{
  "num_hidden_layers": 12,
  "hidden_size": 96,
  "num_attention_heads": 2,
  "num_key_value_heads": 1,
  "head_dim": 64,
  "intermediate_size": 576,
  "vocab_size": 8192,
  "hidden_act": "gelu",
  "norm": "layernorm",
  "norm_place": "pre",
  "norm_eps": 1e-05,
  "positions": "learned",
  "qk_norm": false,
  "attn_scale": 0.125,
  "bias": "none",
  "tie_word_embeddings": true,
  "parallel_block": false,
  "init": "normal",
  "init_std_qkv": 0.051,
  "init_std_o": 0.0104,
  "init_std_up": 0.051,
  "init_std_down": 0.0104,
  "optimizer": "soap_variant",
  "learning_rate": 0.00695,
  "beta1": 0.95,
  "beta2": 0.95,
  "weight_decay": 0.049,
  "lr_head": 0.00914,
  "max_grad_norm": 1.0,
  "warmup_steps": 200,
  "schedule": "wsd",
  "decay_fraction": 0.726,
  "decay_shape": "linear",
  "final_lr_fraction": 0.0,
  "batch_tokens": 32768,
  "max_seq_len": 1024,
  "doc_mask": true,
  "train_tokens": 105500000,
  "max_steps": 3220,
  "dataset": "wikipedia_en"
}
Each number is 500 + 40 x the weight over the matrix's rms, rounded and kept within 0 to 999. Layers, rows and columns count from 0. Numbers have three digits each.

# q: layer 9 attention query, 128x96, rms 0.168, rows 11-32,75-95, columns 0-95
# k: layer 9 attention key, 64x96, rms 0.168, rows 11-31, columns 0-95
q11:522541523516422458485519473484462529539513476471495534531490511536519522587446486481470541497531495529499509544502551472550540528441518471521551564499433547500453438509555489546466477510447460459542410503484504581549526457536574529483512419507496539534518543496494449610486490483429512511
q75:443496556530453512463526537472459539483477497506517451613471524480550437508523469519492431480479554596505519501562494465449529497475436486467455543496412540519444454525550609573515434511422552558518496481530505486431429486456574537483524468556533505548508542502544551566482460483442480561
k11:471551494533473480550512503446457537504457506520531489532461552494478478560637493529495369455458551519504584531449452383549534480433490536525512519481509523469420408473574576462577497493502564515490527501490508529467455404428556521501488485471495516489502533543575525509498496542484492567
q12:547527474450445480565498457467566441514455546482520498516445463425472574504540580493472528502417548500413504450539465639599505577433462537500542460498449491510544529471503520461555490495408434410522505406494466548515597528485520434407453503481487512443502491488587464413503496462459485583
q76:520498508504533477439515487502462467530477559481552479619536546451422471465511559527460520525494495475454469508517490543529505516519476516494465473521505473468485528505502546413564489492529482477483496510484545505463490517555507531480520505516462549517456468470563510422517519445482479561
k12:468484504443499503502539508518503470485427552467501518587502557397515534475551469521390564509521550444464479486550466543561543556545542488483529484545482447419515516466436565427575466511461459361439501529415455540520558531459458455451503563483496525481500501474632496456486460465517516539
q13:449558503442509479478455568540380471508494472576528507552476458512478515475470472527459525444487514538461493454478494458571478551533459553521432568467434447487492500400505555537514591524486442501523513537441490412400484521486507506570546476484466523477516520574464453503539515511418534500
q77:424506498531486512518485507496441509540510489530471487577455546476490505492481495417446436479485499478430543439504426436541505545561432495491427497493467478536486486511526528557524467524499451536504483500425454460415471506507483533507523473529539501503510490513424452515473462492486515548
k13:490565504575496532488502544491449540457491457614476582550504467435481466569482480486531525515512473531444511435401365443498477496576455530471506473459491487532524526441541514583501517464453490536453428502439521417471555529453511529486471499523515520501515511516498516553489542527480508517
q14:470501505422492466473526427394528471521489537480570361557578526494529468398495433476554587518464520442534532549549544513493505567436570514429556442463479430453475504524494431538532460596516455509533580545487504479536543563542479558480487596512453472500469552519553495497555477554474504436
q78:517464555406501556498489496439559518432453500484476383496475516433533494456522438526507525554408542518512532511500532546449448547464508478460587545545491470514523550478578470566483421533467546465524470507497543460504514510497538552422484542478488460527470512478553478583531452482472515413
k14:593532498398537584484552397457543470486437486467563423582504529542499523486569541387514530489465496474575496554496495568537569516372501496435545514549491408511485474526509449462520524534515518461491457417482487494527504497477451511437484487545462568441501483594542510554435518535449496485
q15:466528533517497491491526510482435492534459493461471498467547494468433532479480592538545445487488468466434409490486542482520544550530509517428491506559556446501513458459503459516527507473567576486501473542508521500492480530515465510500459447497456537542471536476539547465494500523500499496
q79:453504531456493498501435537538498508513488494520463459496434487532441534463456517544534539549469497507468497521492453501508422569488500490504527439542532485560513477480469488516503509507506518514478453505502556509514459407458499510433521424494495559450472528571449483565546513468421550486
k15:520528528505519524527531469634452442581530456494521534539547495471464485511528572485513525513443491544478451520484466505508481574492487517530506493523481557498501534518490536526501485506575515526527520516502420504524466530456526474511521548473536549477470536538416568491535514505510548510
q16:559588456481531577517441527438485502505533537519495525505502491536475503482503482445553534502472413482484475536533540500530407515466538492587521544519483458586455474472538492575496567465468504493511459458521498499531495424513427515500536426537477534485553464517539497507577391439446467414
q80:527539540440549515469518513524527525493542494568501408553497489450487511459458453478499474486460539489528491502562511492475404503425532517509463535540486516544469580563530446466449501521494585519503523502564536467520511508514474503515497490483511508465465431491546477460510460486461480466
k16:503538606416525538480519492531508577551394460512446477453513516459509485510578478447514485520535522530464497528478521416501491498441473556476462470534505440554432466497466462545489487586519534455494523519482466492476420422478497381446470476521437526467570514487511550546489487509497422426
q17:564566555524567511526480517514506453491459459513415485541486501439520447555508488504501589505512533566513513499494408527519520512506412520505471539455483492527462560474548460480444515490419483468499456552534401540493537463481557504565526505500526593458455514471541455569540500501415496485
q81:491464545430512517532545555496478434439472467550507447512472560550543468562535496395528525482504484459552531503498475430509504491544515535523473494500536520540494508475531539480502548549495506543497417551542523467485480509432557572577563554469541511429498524548556468505517468540463502535
k17:559510485469472510494536537468440512430553439571422474523515433504520469507477492525497515515508470497493538491437461471497511534594532460530505505478476504514481464470521496484454463563472505483512484517488502544484492400440491552520536564476521467447509506534575522506482477516506442524
q18:509491515577460561537484532487503518501465503533444531571491522534517525523577585534476449472509496518509488481478467434500528524476514435574448534407519460494496541473449519520510542496491467496412531463488486444529454509496442471491510482519472533502453571564495456478518449544562496536
q82:539532469547476494500498508452394510507468469440509492503511448488430448531508581428545555525505485432508494509395467487475565489406589491550583547502515489465487439482465504548549444499464476452487474505500448465547524508447574459537568471536502477529456552515505498628458455537400461503
k18:518544481595462471498499502522509479502455465490543522477533462514434519556520478572540514486489476467435413495473511535487547551559492527501560521481385531515547547447518483429499449549537514477493502518531584546434529510484527494502491538490455472470532530497465454476589487512470496449
q19:490531558503512536544453534553551530583511442565515484493477445532452519517506527483490445480566447487486517511464536486469439446542539580536445509463480546518497531455511522493483561572485437544447543531511569539487484546496506504444392501505439460468447535583557499398532454471551497516
q83:506499553516508595608493545518559475505500441512500550485513561568560516544512494462525497423571443519465503501520557433483479466520530547484485540492404497511508447489554529506548541479520485547514527482515509545455531492520504476522492499493444439502540499566577474492524423543522524488
k19:511488560536510509485479545497547483499497491467507596479463506573505459567476522526479518484519494474496450522441537496495512485580461562528509479432560500557523467538514504483539531501516489489525439524554476440469566454548462475491545499509444471541499449506511455540477491530553460453
q20:471480527508417471467497514457545471494513541481541514458458484474488545547509517494492451455512514568495527519524518478523467450443548529482553417458495471524558490429469520491527503472469455494354509428455453481507529476437482448446536553552547437482493508445523453488543516506494472511
q84:514484496489471449528458540519550446482484473453513515495457534539505561545553473460470512491524497518484453500499472521503467455531496482557511480494500525499485506455495478530523524511480474479482475435496548472533454496412462478460539487517531451491518438469481519408532553484494529501
k20:452464499480498473462531509512470474482531486482507551488541576459536610528511470521454521557465481490522483532509562487463501522503596558515487482508519531521507440480505542520616482501528480458486550475513528503472559476477451541501507457499490477514528518521497520442518531482478517500
q21:519468520442557523480494510499443478513491504476532475522436487515443402504514538532544460515531549541441519454561494462433505471524514451516414468534453507607489559539499536544513484577572538535548492523539497482384522544497537508457458532437526458599557481521441550503451478475496515480
q85:517443513501493466480544517501485484513484489473528552543438535534465463537537494527463482491518606556544502496477503563479500436564486484507462467467507517541494577482533532489477490506513517455514519565537457448442479509553485498502483519562441425531503581569443486455428472387460531464
k21:534471519477535484504525532433492523486583529482522523459487495503502452524537547496495502457581565473536496451449494500474516430483516443535465484540537546481504563432524512519391420464475494514428489525573427437463521510458532496465542520506465452571514467527483437447477555517535539471
q22:519509502476480583508532452493482488547494502570537530531471510477462514480476531464486418593471468444510532514480491505456561521518551489474494561540474483435484507489508442371535553516487471510516515441519486489517437622510509525523478502543440532412397486461552522540521497465497519535
q86:483465568520504493493483410531527504497479515561543502508489513484538513512537511478486532496508499479540479493487534496491520523510507475531536524466522483481541514494463546492515496524541478508525530466494479509504476573539472511485420480567457401485484506459520534551482510470496480491
k22:528464513504482462532428499490498456488453544516538457546512452501538471496535523421459531500547478534535567490485562536527480519518523495482523499473482534484498452517525489439524451442591472564490457514491523431526493505543474466450547541465469521504506453458512518514537537493493505479
q23:505473452442570501501463405496447522462483439493523503595447442424509455474497503520552533553483514550543525515478480495514551471533482456497520530557469424461513550500495448476545476509567542471433503528487526478508436481490547575470482533482484519498498511549536486443507448468488480494
q87:507501409446486509504509516526442492509473491493494504475498426469522470541439599496551548543518515546503512514452492469496615500573449409475461468580506449477507499441532548509535469504548489492462468501490567482485438468482489513541512561506477571493565503485511551473453514479538504507
k23:502501440434519455538469500500469435457469522539470451508468435478466415532448517537548567561521543471478503504491496547462502493519446480477512528565537418446470519483534439488511431479456556502472456484552492442516477487464555610573456532498490494472547559461534542500497464418484518436
q24:440506486453484455453453555472489500515409574538487511489514540523547446427526483616487508522532529560576497499487478543445477502504457489552462499469440462470492467526495532478506521430470523504480465479508493521532532502446578443482438486485485564431569506566516526408532464507458517541
q88:507441476436543478547444490532540471525513526489489503520456511521518505435538527486551487513517457521479444485474492482506537550525497517569518509518425487508506493508524550487478553412424501496463475432494464565548447456450496528490499435525520551483488505559451485442482450507482505453
k24:557519497507584520490514527465484507500455492507516511500493511531468558459566531534503580555525479557478555474472531494451621496572531553548452512496491420476548522499472496490534542535455494470537468546412490562453515534451470495557492522486566450524569494522474545491480455529470545516
q25:535459598441522433476476505509509485496459527474530563508480447459483505517498493523504558544564478488480559485439501527478478535540519501534504519508503514529493531534431507508527519494517509540529501539434526458524519545438548451559462486489462506464498579486462500516532540449471531464
q89:531548520422453489519535523503468535512464449462521535482545531511495520559525558547523442553530507460509532434521467502439543501586588441479492554510476495436480509497531455510438504548503517462531535545467495475493471567445490473480483550371524479570476531465511520571491618554544485504
k25:490555433447486506476504536536472488481507494509463572473469457531522438526483556514517454558543536442524472550466483558474522502533553450542540495532520439491520534495524518480465520412480484499529514507433556514523503500513553472454512467500410485516444491505500516516469541533513501494
q26:595464527497500487530507447459566529488445488520402485527514460506512544527560480446467536461529534483625501501575465555589549517524526554541480484486435480490573474574524527460507436536454500400448446445539496499523515407501446575496467471495497440505491498544526487509534568482490540520
q90:549470513555455490504520441494539567496453525602434430433488497534541522547524439496521469533511532418537557556529497528555545471528497531403571449437458504470494484519514503420518448530448519452456486428462492521574467475502573465448473508497482394507433531485503452539610461449442494477
k26:521455541482476493452542407466542525492482542469542506486526574524535541548444377465583461535524514469499530485481478520483520439443495485533470466482442523561507454551534432369576490523570502430463441538505518593572525452497521479480509504522466476446515482538564562564579442478471503547
q27:490529514459511503490473489506483477534507500461497516498518515508519510479498495542452433574459477558466520528457466504459518526548427443543503536546564495490480480551432491513504533479543444597505505568480472533415545499510492476522442469481496546429522519478498511477543549472499438496
q91:477510527525585432488485536528490479521493492483512479454460537552509454451546492561457521482467506559506573554479472533425602460626479502500516462497564491449419439492450490429508506497581554512568553588447497517518473495507501464535537517434529512517418463460481459488478519501542481504
k27:482524408510532503540514543525591537495531567551526523519532476528545421472467561558548517498531492566514518598415508541517479497546532509552494498502491487483497481422455549474501518468518470550552565466496459535481562591519555535491556546514465489526467455467502503514480542509534538500
q28:517518515555458506522447478553447529492425548478557583510477504515494529557479480583488531482501486571502448534488505462501527518536432499556561539455456485550472536405409514536507489472515399457450442480524491510510443535500509597482526504431470514463469532538484472470481516592459507513
q92:425505494567498589443534540566473516493459520461542522510494454491524479536475567629504461479526524509527496435469490488454510435532488574493512422452467518543507528476513503456531591552540506467523523540473482506498507534472561481499528499476458429494498496438465482493516500544483519592
k28:526471553531480508480413474520469461517474509504487545522557390515489488553484494574456423523484524503473506487493490411559523452574481534515562513460424458522523509474471521475517523422467472488477507453492477501457560553386544567488494489502450444519550472508510431472538475506499510506
q29:550544445476502555466495564416562499524455434522484448530555464490558550446499539541487499529474458489431462434490476471519421485490560523476519491524503415473536510448524409487462519506489478463497492524465461481487473496460547500464461487499499524498471501439434506502521533515500591475
q93:504524475497451450465465460481504531447426479572541440502531484565460485448540455541471536534454488476536529513497477436525499455494475432485523490501497535502518504493485502494503495446493473499489495549509458495480485472507489566504492535471445515527498449530494517469508550480539529505
k29:496475566465448480508535527540497465528485505544445485518452477518439476464527520461516508540459473431499550523458493554509510582509519499471480522521493479549516481469487460462492463467481471449484435459466412458489561522533532448500490504524498505550488481465459471494510529461516454556
q30:493492585514594569475514528578511531482528476511512518495514537524522489531524539538481414384509529609486457553472551496455495496438443492497417582492503513567510510486511451490500533466523516579581520489533449491423364508519515476495508465475488510487504418426506524462506498525509530487
q94:518492455470531482507427477559484522498413482540527474496504554447453484488452534425521522474500445506499474504510504508499502526481414520525527575536421490508453465451536453580486477430516507517531546467496423484456489518471546469492508508488505513518539486507524557507503524540425492455
k30:553484589518531509526499535528496541506467427538522498519490518467460514446535497549543502489437562519495480539468559510444433504611529472445486559481456465502484514468479523568499527437525535597479536520490480561415445454508462500530528506471464474514451451435455472462505545498515515449
q31:544461482435488480576571453441441439471430508525494481538498506506500538492538465518467523462579505469533462478526580532562489560480539493514473511565441497500459531491620513549459485540459516551513458481562500430490495450533470532523434464588501524545570498491551502491467431475561571415
q95:483476551513559487536540467511517520540487528462595405537510490424495474509557498486554466415519512549517487464569525590472464512564523433524484518524417522494452497522513516468496459522515475543544498522525578458456499534551457477483440485549496488508496469481503539499506455424468506447
k31:563539482445516539501586484494489538563452487484542552518491568448517475548543482510553527499527528554563590473505507564441516446476522506468496593537545513552497487488521506441484525530537563519588529531479517455530538497478529444487522540514477549553569532482590545509422482485462460502
q32:549490541527477473486483598466486502464553517529550475487495510440494461504538544496490458540478561535483523518551466489494466529508424517481557533514508566540505526441426565521447412508491524534452438497503538490462453513486528500538494521506462501497514515553539528513487471499495491448